Weights of a small transformer language model: gated attention.
Each number is 500 + 50 x the weight over its row's rms, rounded and kept within 0 to 999. Layers, rows and columns count from 0. Numbers have three digits each. The size before them is the row's rms in percent of the matrix's.

# layer 8 attention output, 256x256, rms 0.0718, rows 0-50, columns 128-255
099:481454488463422526510453449491590507449481470447389536529552503487498558481478446582546411648453489494518508478452486558506523475403421476471549560583481414507534493571455578533515542510433470592521552494499465490486407493457593525483433530574446421470522482458454466513504475477544426488491415549423453567530501475490541520510485485513537462559519503561447533548437465537445507500499
118:504457449563533516500557425473516580486492515497520508467519491465490497438454460578447504428488578515445609448537492520472539408497444566467493549526481513445491511443510581501545485586430461538425443534530613432562405513420437406494522466499559544532542441491515445533498543520539465537487542500501430459475487456514419524508438480521497523450464614503535523494402498508486467483438
103:493507503499526433543408465497548577459503444515505539478528509467464465502502561464486510406508507458477517539447556485446530444445502494475627526464517451548501508537391584380510517585472519446498528460478557463472486433424475479445543507507505398492523449540530500488532466496448577566526547448474524464552509531545481443467526549457494483433524497503446497518464521531436477553441
095:473553493502537467435477481479446485513463451461433538509448466575435453493475422540590463541468569503389526473517583589484548545530437551463470475558547570530498525446442500424463434514615560437443497409511530498504514437596491499506555496532474486527534519475449535405516463494518479537540571558449477449473498469504505525546507505544484450508514534373549479544455417506505486466567
100:399479441433457498471508510494493544477551564386568487547506477531434498463543448493524527545512476534467468525588548481558553524495483454448468560570424549532473447439464513530597539472500513584528492568475488511526487517476456526560556498448546451441451498585479488495520492478462559577476499488546521560556478473535561501527503473413506560536479495481573418451509528525451508534488
106:472485487572521485557488365547483527616493546567510495450551533485460448533524499476484519466572473522556496510442559517519571468456471472454482471522549406476573485443492552554494513495445498519540369495576493473547440525538581468571491513542483477402547487559426507550368555533475474429643455434516515482490482537469513525421470533474505492473463567537480521500565509513477550562544
108:509541511459369522496458488568516477482447465478460547537460590443548452478517522504493563454470516495491528552505400506454535449521478505508532553506412485481485518543553554513580434553425509454579545482574476508511608495476518561489562478548522313436498467489511437445499562476544558507472566440556493549493510532509510487538552543441508497519552505440414433462590569500503565491442
098:507498492385487474520474557451555461497538416523530521446507484483448529496515492460459485485474456511498542516530450449534521493560527522430540551457472465407508466433550519591534453561472485500529577526514550622503508376551497462492573470516564522502521506524454532580508618501486547493459489473538409564485453512510604488431443516512552502418502463486498484527476539569479462467493
108:512528471537554574472470516497532546483476398424510448540491483524556477422511546526459414442515483549447507468475514488447499443512527436573480516524474488465521438514467519482455563555512485568478498518559512523489524496476492525560459457476444387457474593508487578520635475488536429522490511461573514459498457558519527514485472522428447495450530544449485393484574535521503516492453
102:447483513540444460435482508492515409546441517420547529557465458435421476479451567503478509516484501460528477525469505486546577514575557475499496559514537444421484424471492615541564532451463489504548490536504510527517530492576485601461512515522554453514518459516521544423435442469485557498485457569588521473526477535432542488443518482457483513465521400496501582504530572525490437510495
112:520459526436421493575505587524517572404498486569586520516452554500501551458522517586467475536538526447494484493491514490450480549598376540510467459521492458519522411501472519523423571499475510488562504502409400507449510425522474619438465569541549479567534508489471533427429400442515454556524537493630492460517528454545528506415458545463491496478443501491584467570527586536485522555565
111:431501505471367422536398501560431488523549429580471566518491491425451557502550482409490502524462457490495499502509403413491524520444599507568517531564528482508501454472519540494422415537510517537480537509442471499480558559483485487560508523518466515392459515516455496490486491530485468512462496485528468591506460527507490555523496518554469490566553538489504460534527514558430492413553
101:513452569495469467432482551538548460546442463550498500481457474549463480516558444509510506472541540467575566492468482630501446556501467563445463543577470481480483562502489416461465569424483508538470487563472500514455523483457529412514488531464499420522532506464436389539451395494462418544523496505535436521417522469481479532527497532564486458475444508494470625605482529407535495507429
094:475474451500530448515518537466466519520492520474468460509366514495469524505566502557455404458479493488521494492580529504494447511582446467456423555518538560537496516478449465515503558572504489581450479489555539466546532500489469382497511589483546451521448539538558452480534503526524463481534452505582481536487501534500535513545455492610453506521517596466496475405482443445452497474436
099:402452530438487521475507447432503446453491486505504502488432520542547464483540479494500487525528547464481523493612532596546518509485518492479486518478561527581496586437592464473587550549462508523477480527575491554591547544458386420469515462510504462458526485516562541419602585537616444518470555488479512439505587454493488566463529445435523508529518567437531543512531466497506489451540
100:469486432535511523561608422560528507441449469519435534413468417579494469556454505442511494469518457474547493530480478537479509439497518528496547435541528460587553443543494515469532484507520485484445417408422551454503578565544488450483493514492503483551519465540509514455529494449493462528471547527560429566499457558475527491527485544525540500494411423457486547510518537515579512438484
094:494527515585513488540480484595498502499530547530556498528473502407482553588458522522448598508447566537513498521517520447473438521512449439462550442463556466528454466435540496541521444458511474511609461521517495484573514501471491515491421471481499487504518566503489555543449559493461585471509507472492604481531583554453455525544496442564538535440534463426455467503472527562618515491502
094:521409541526560489550569474438471412389504495569507524553519586499442575528561496561486561492535490455522562462504461515494479511525552517554537530525475487521494504556522523463560564509515543553536560440569516412445424453509483484540509564531455518546523473536569492459484579489569543558447529452507483506508531564491506444432442460486416501578572542456579473525575505435512427484483
105:494502567558475461605489417530493501433450629498488504496456582516395582475461550555463513497518497446467414578459564528509525457503541483502489447495442476571566488446561471560474525523550432527561520572562575514450505535515530597488508591527494449478461500452495490434449518419428442476534483554518491426522486534428446477502467502441511461514455541507511481583516499525547458506443
100:453529490477533562540560573576534471501385462553463458514485459494533451526543469526486504492579536494554560506536480469459468525515509550473442464520429541544513523428498447487472542555500474482513501462508521485509532486516527537552475504482506531545560558462573487540560502541517527489571502598490515514454474471516556470468533488505499521520439458532514418523459484440459470529548
097:492434561507577456450482448502464523503462491529552518491556439616456538539532484519519456504512519401528532435468504522534530603549474555531471491448455536491476540426477525502495479548433480537507575508523440542506466515461450425555480530513566506499513493487505504432518463530493480424530508545620523594551471427486523545566464522523498494392515525447518539542457469431461459501572
104:481533485504483468487588434452460542524561510543446549554547556468591585509564521449544439506455533526493553450472473456553557527533486563456513458458518512477566479430483462534405602499470544456538605489540492504439448517578506484516484474577526472577521432489510454462539489543505515464473480557488437446497475519465566502426542451477534462458538469456554475468519498459505524508481
106:412513477467501476524467475556532545500568472486469531510510534491513513509455550427477387480486515479448543438654449497463505478517508531507476532553503505521467558446574481575528592453503471471508546476607529491500464494498521436466504521530435553490527449548593476460471513512524517510560525496529549567502486496515473467514504453541518544467465501435502418450520500509471490499459
098:475508440503463472515509477524454501536484556506586448483473454442485488489523472555578473389482559434491530521475518469456460511526521542484573470456491608547475598529567537409490497499504496578556599492433505467532504443529474450553534506478491435545502511517436428442550480556543488542533446498555529582539505517442477468516496529491575475474529454485508424395521494469490576562556
102:520494599455474551453470538463522513458604430455522486447566481556470396492505465463438513409510525546466468456485478483527436514474471570538456511515471479484534439553518419462547536561590490521374502502544520553503504531495504545495495452538502467536544597607535401505408537524526524511512476532416436604503533507505529544513482522502554570526415519462443533592547532538459500485532
096:482496561492444600608498428491509566439512510504464439450453508515479498454409599463479497502561465470539508549464477446546500440499505505530513505569453498471523504479471551450490535539589547524451533528472524518526542437484534513458527468498608517418516496467501474582545560600465514504476477467497566498485451544567505463458479463437498482455543514588521497589485538478451549499552
097:518434473464466595482580526491532513492589510520532603523466525451450521554395448549448482476479524513439504431491480418467536518538502518524518563456476526453509465449430462526453489474533480440437508589555444525509451547501551505541527477487440551484473572521475419525510610484420498475497486544547484554471510462555446405488416482535474533473445510494462534507493461550530462409494
102:482440527494551534486524495502429475540489515424498517449519484549558478533438599631521529399482441557558527527464453474508527500482495505443486444481553569502467517487521464516515532539511482550499438543479527455493515394589516496460435485456486476517448486454512420531559542497535459465540545359463468508484603506445459482506489472506465487516569533550418487530443510508488500503525
100:524507508526482564470567477489517492407487519429412476517556535479545518479386519441507531446513540455486521482534449544529512505511593557548503461512544493572497487466594505510464502578518518559442498489477436504527471435501498450436518536479484514482519415564523578538444445521482491423525450511422490569503481454434448568498474475472491512499568532569415556577505553485506430442502
102:472473489532553547571501564461457467542534453527463491458605551478447503417497478552472503498542514456477493523475511512446454452480570528500459452489474566542521486472524517503454462478571516470546616457553420355426449467454458477493449473498511520461525467486502476487562560542520492481593506489495555493480511493415523474435524487465423530499481556445488397494522468550476550465492
100:604465513528497493510460529526580565516493588451436510565447492471540401459468566519465533540532495515509559501477452543472480489508582495496463483461544446491571473493515527430445495503547485459544451452506528524546552497540595550518533571499528522538558490488502522583623442425464475439537537496335566435479548454494396482404460420481502549487505551475505435533509513555516493537565
099:422503511498567436432450505551538546448512542541477489472541421519535508595523517463477510502503489442583564649603458460533559460520571494469440472564540430524447439523480482501441456494436494453399558480527486475495544539462534489476489495550478463540562501538473529459491585503480504541440497460508548544470540529498654458527492520537504510508520489552475592540518524474533479444539
092:515452517543496476491415547512565557545439519460535479542436520487510538482484486529573573506479395457516460546550527425542579489513488560527525530524433580510513479493621633455468469535539532470500495482433469458462499433491475461558498521450595531499484515592440564490467532510494531505428515443490472502451546438490492447530585569418596548498494599504503565476561481463482515510468
101:498411537481519478517495501504450556538455475457518528471491473432446509524413507560457502504517519437481530458522535423521506557497510559524475529491479449488439500511462453512532454544528528460506605567431483453486455530537467546472406550567534415533412472447501533447513528511489531395525556566495445479515486496524546491492547598497535516485510427450475359463561501518454534571591
099:479438461462500563381510601499509525496470518406515521472447494523470483486419476473493424508479465478487449438471517450485490472441361474498364541501567496412482480538538582533511524553500466578519529525468522479441507525480448527558491457492545473452491448505520441473452521499465481585446489517481420406522536502521518511539503486434469475567448576560452517551436520501421433521563
095:414474530450540478471523487556507553492455424495585517462511490551484464529561472506483462414544471506504497509573452542496463563491402414508523443482474602421496567436455549441462511533435485566513546532500486511451527549586482488553542476453519564480532502540414477455560466477408480561443549431548468552430557462570505521485395477430503418440506520578533528546520519473489421437487
097:441546478443470562522475503501506443463534547525499439528383487602525445443487495544513537609482572446516524548541508516480554411465421515475468444561466490509484547452548416515476557522573442463495507479513465513529450457456472581553560453419455523560678473446481506544517456453469499600461571465485524577472505465535537536538450436518619451416511463431519485448449517475555491451478
097:516408468462530523469518485549517496538499546513436551466563393340541519533515410481484506527509489499432514443497449507514435441448424512543486500555456458513504528424464545478455563445501516470554488485521505560498450467465509534514582471492496481555507528485505426376543417472456386565547546615445537450499489506495466602443553512530458510470459587533467462461481480516505486489438
098:561582510476546460544473492433516379482481425479550507440429478592584523466493515472479453513464506504482426458468489514487492512523491502533495491518463522478555533563552524517493464459473490546491495490440436487571419595546477437534458463453562555496475540456505481479458409449487554499563493488504494419535476536549560509536584543418528460454415423494516457569577548489430478424466
104:550497588473557485485453519481444472467452423512522512449591541425448460506577542409429499551411394524481601439532562525489457477498479456521489563450501483432524560516479491514413557518510491593490537541526453520507524463522517530530512530443544524521558501549459437482584483469453555484411424505445499470465499455484438464605499504436534590519526540479438445439575437535502470460550
098:491520511524595492516567483535525457479520532512487527522460506461457451469504508490456480475511501467513470499498457481462438446507512616517503475588526582498544544512433549504522503539507621462485566439502519478508536494523552493512510506556497451406480523522506492484566608518461486428462564486506510535496481525513447465513547472478517422455475546500548539476530534585510449508545
099:533444514445538457577495447458570532472560497446424444511513433496478445562395504430527397480473510577475486488498524550514489531479525539518469546549428452438491481476525452510608491474503574564503507435512518487502458488501514504547502463451461491622467495506580510531551453470475503598513515507460484471471455488581573549446466484466528446493481494457460534480534561528463528506476
098:546476565526460433536449457500566531475426547502455549483505573547535467445409539505545513470575493517393464472479544447558545546493586446527596439505528464457543524539486519610439471513545467561511511595570468501483501482600517554393470471583487514464505513489554612456468466462498534529368398588485535477528378517456483560497493452420584468523502462466514581544514512615539503526554
106:506466517491536478553586550498550449489499446546438483525533470432430530587477482519502468529491515425444482452552471560516511549484490485475544481567496592468537483535421527391421558574454434521507516446467514496509545379425463459532437467482519528498498543490495421527577502559587520546545464447416517514561473438544439529463489517568506514558474530401536518417441551515357495571540
098:545463492474494448621406504525493464483491486551588461494448577523542485510592440472423524501562452501469527566555514506500525484490565489579441444467542485464569517459584496558445544421511518440432441526504449615544510524538442490504584551492466479512486511453554596521445494470549485550552493469522523485509503550525599460574533466417531467481535489532493462458515551573505448413533
096:526468469453538492529459564484496522579508508439446492460548453531476514501511574517481464495462571527428433519544450555568573452452459433548486500600477576513519440590513520486456530460545543525504514451521474521564607510538410493491538503527504478510528457489506539509533480558474429449473423406541557507505461488541538537598470458505519489511439423536446532530532548517484573502533
095:525542472514537516482527519626406540517542446487528535469465530489509450485426551497565534434455551490488550458561534532562447437496449510471442445570459474494569561487549469478515509471480496472502536430520403513562511459444544439505466530550447580465528469491421495528470493541493506524533511510475453517616448487487602440490561490555391478494488450502481529482471477475453528523504
100:462596559518522460531536446561630453444526504537538594473530400529488540506463508459487534537491496489424517432503607468424536503463500532494464511472559476454505475462493521511385537510503545466492538496562504549536592460529564481499498499540511494463444465519435489538526578513517470468507545466442437537454474450477449472473515493480502564540490547453538505446528456502438456549478
103:490444393548468538555487559451478493502576526512558465481505515615465520466520552464465466514502502523515427444532533465449516565508464420565464505530492444463469539469579506511501564500554511454562502517457557549431502437506480492514470550520527539526566505497402436454553475533641499531493495490472457499561521423515465562503460465534496507491499531544491567478469493486490511545510
097:413431541438507449478491473515571450462425569504556544517449613494451464520534446464532544503590534489485556539508484435599430574471525475485483528497531462459446519515512458526457511534485458523514582463446528442522541536445533531530445527502506477544459545577492383447420444421519449589455535477496420475440509476489510489512508498584559538546525536489533476517456488475519518431550
103:429462539501436508444490544460437544476485493494459486449481525446460487417475525497543455530473520472445467504461493469516484546505433497400502483494478446516445590506525540501506541529577495536486546561534542422482540459447467528505420499600513438491484460512418501491494489465581512433482526521518501576487462524524422494550464527501548499422562522535494485442456511559477494550477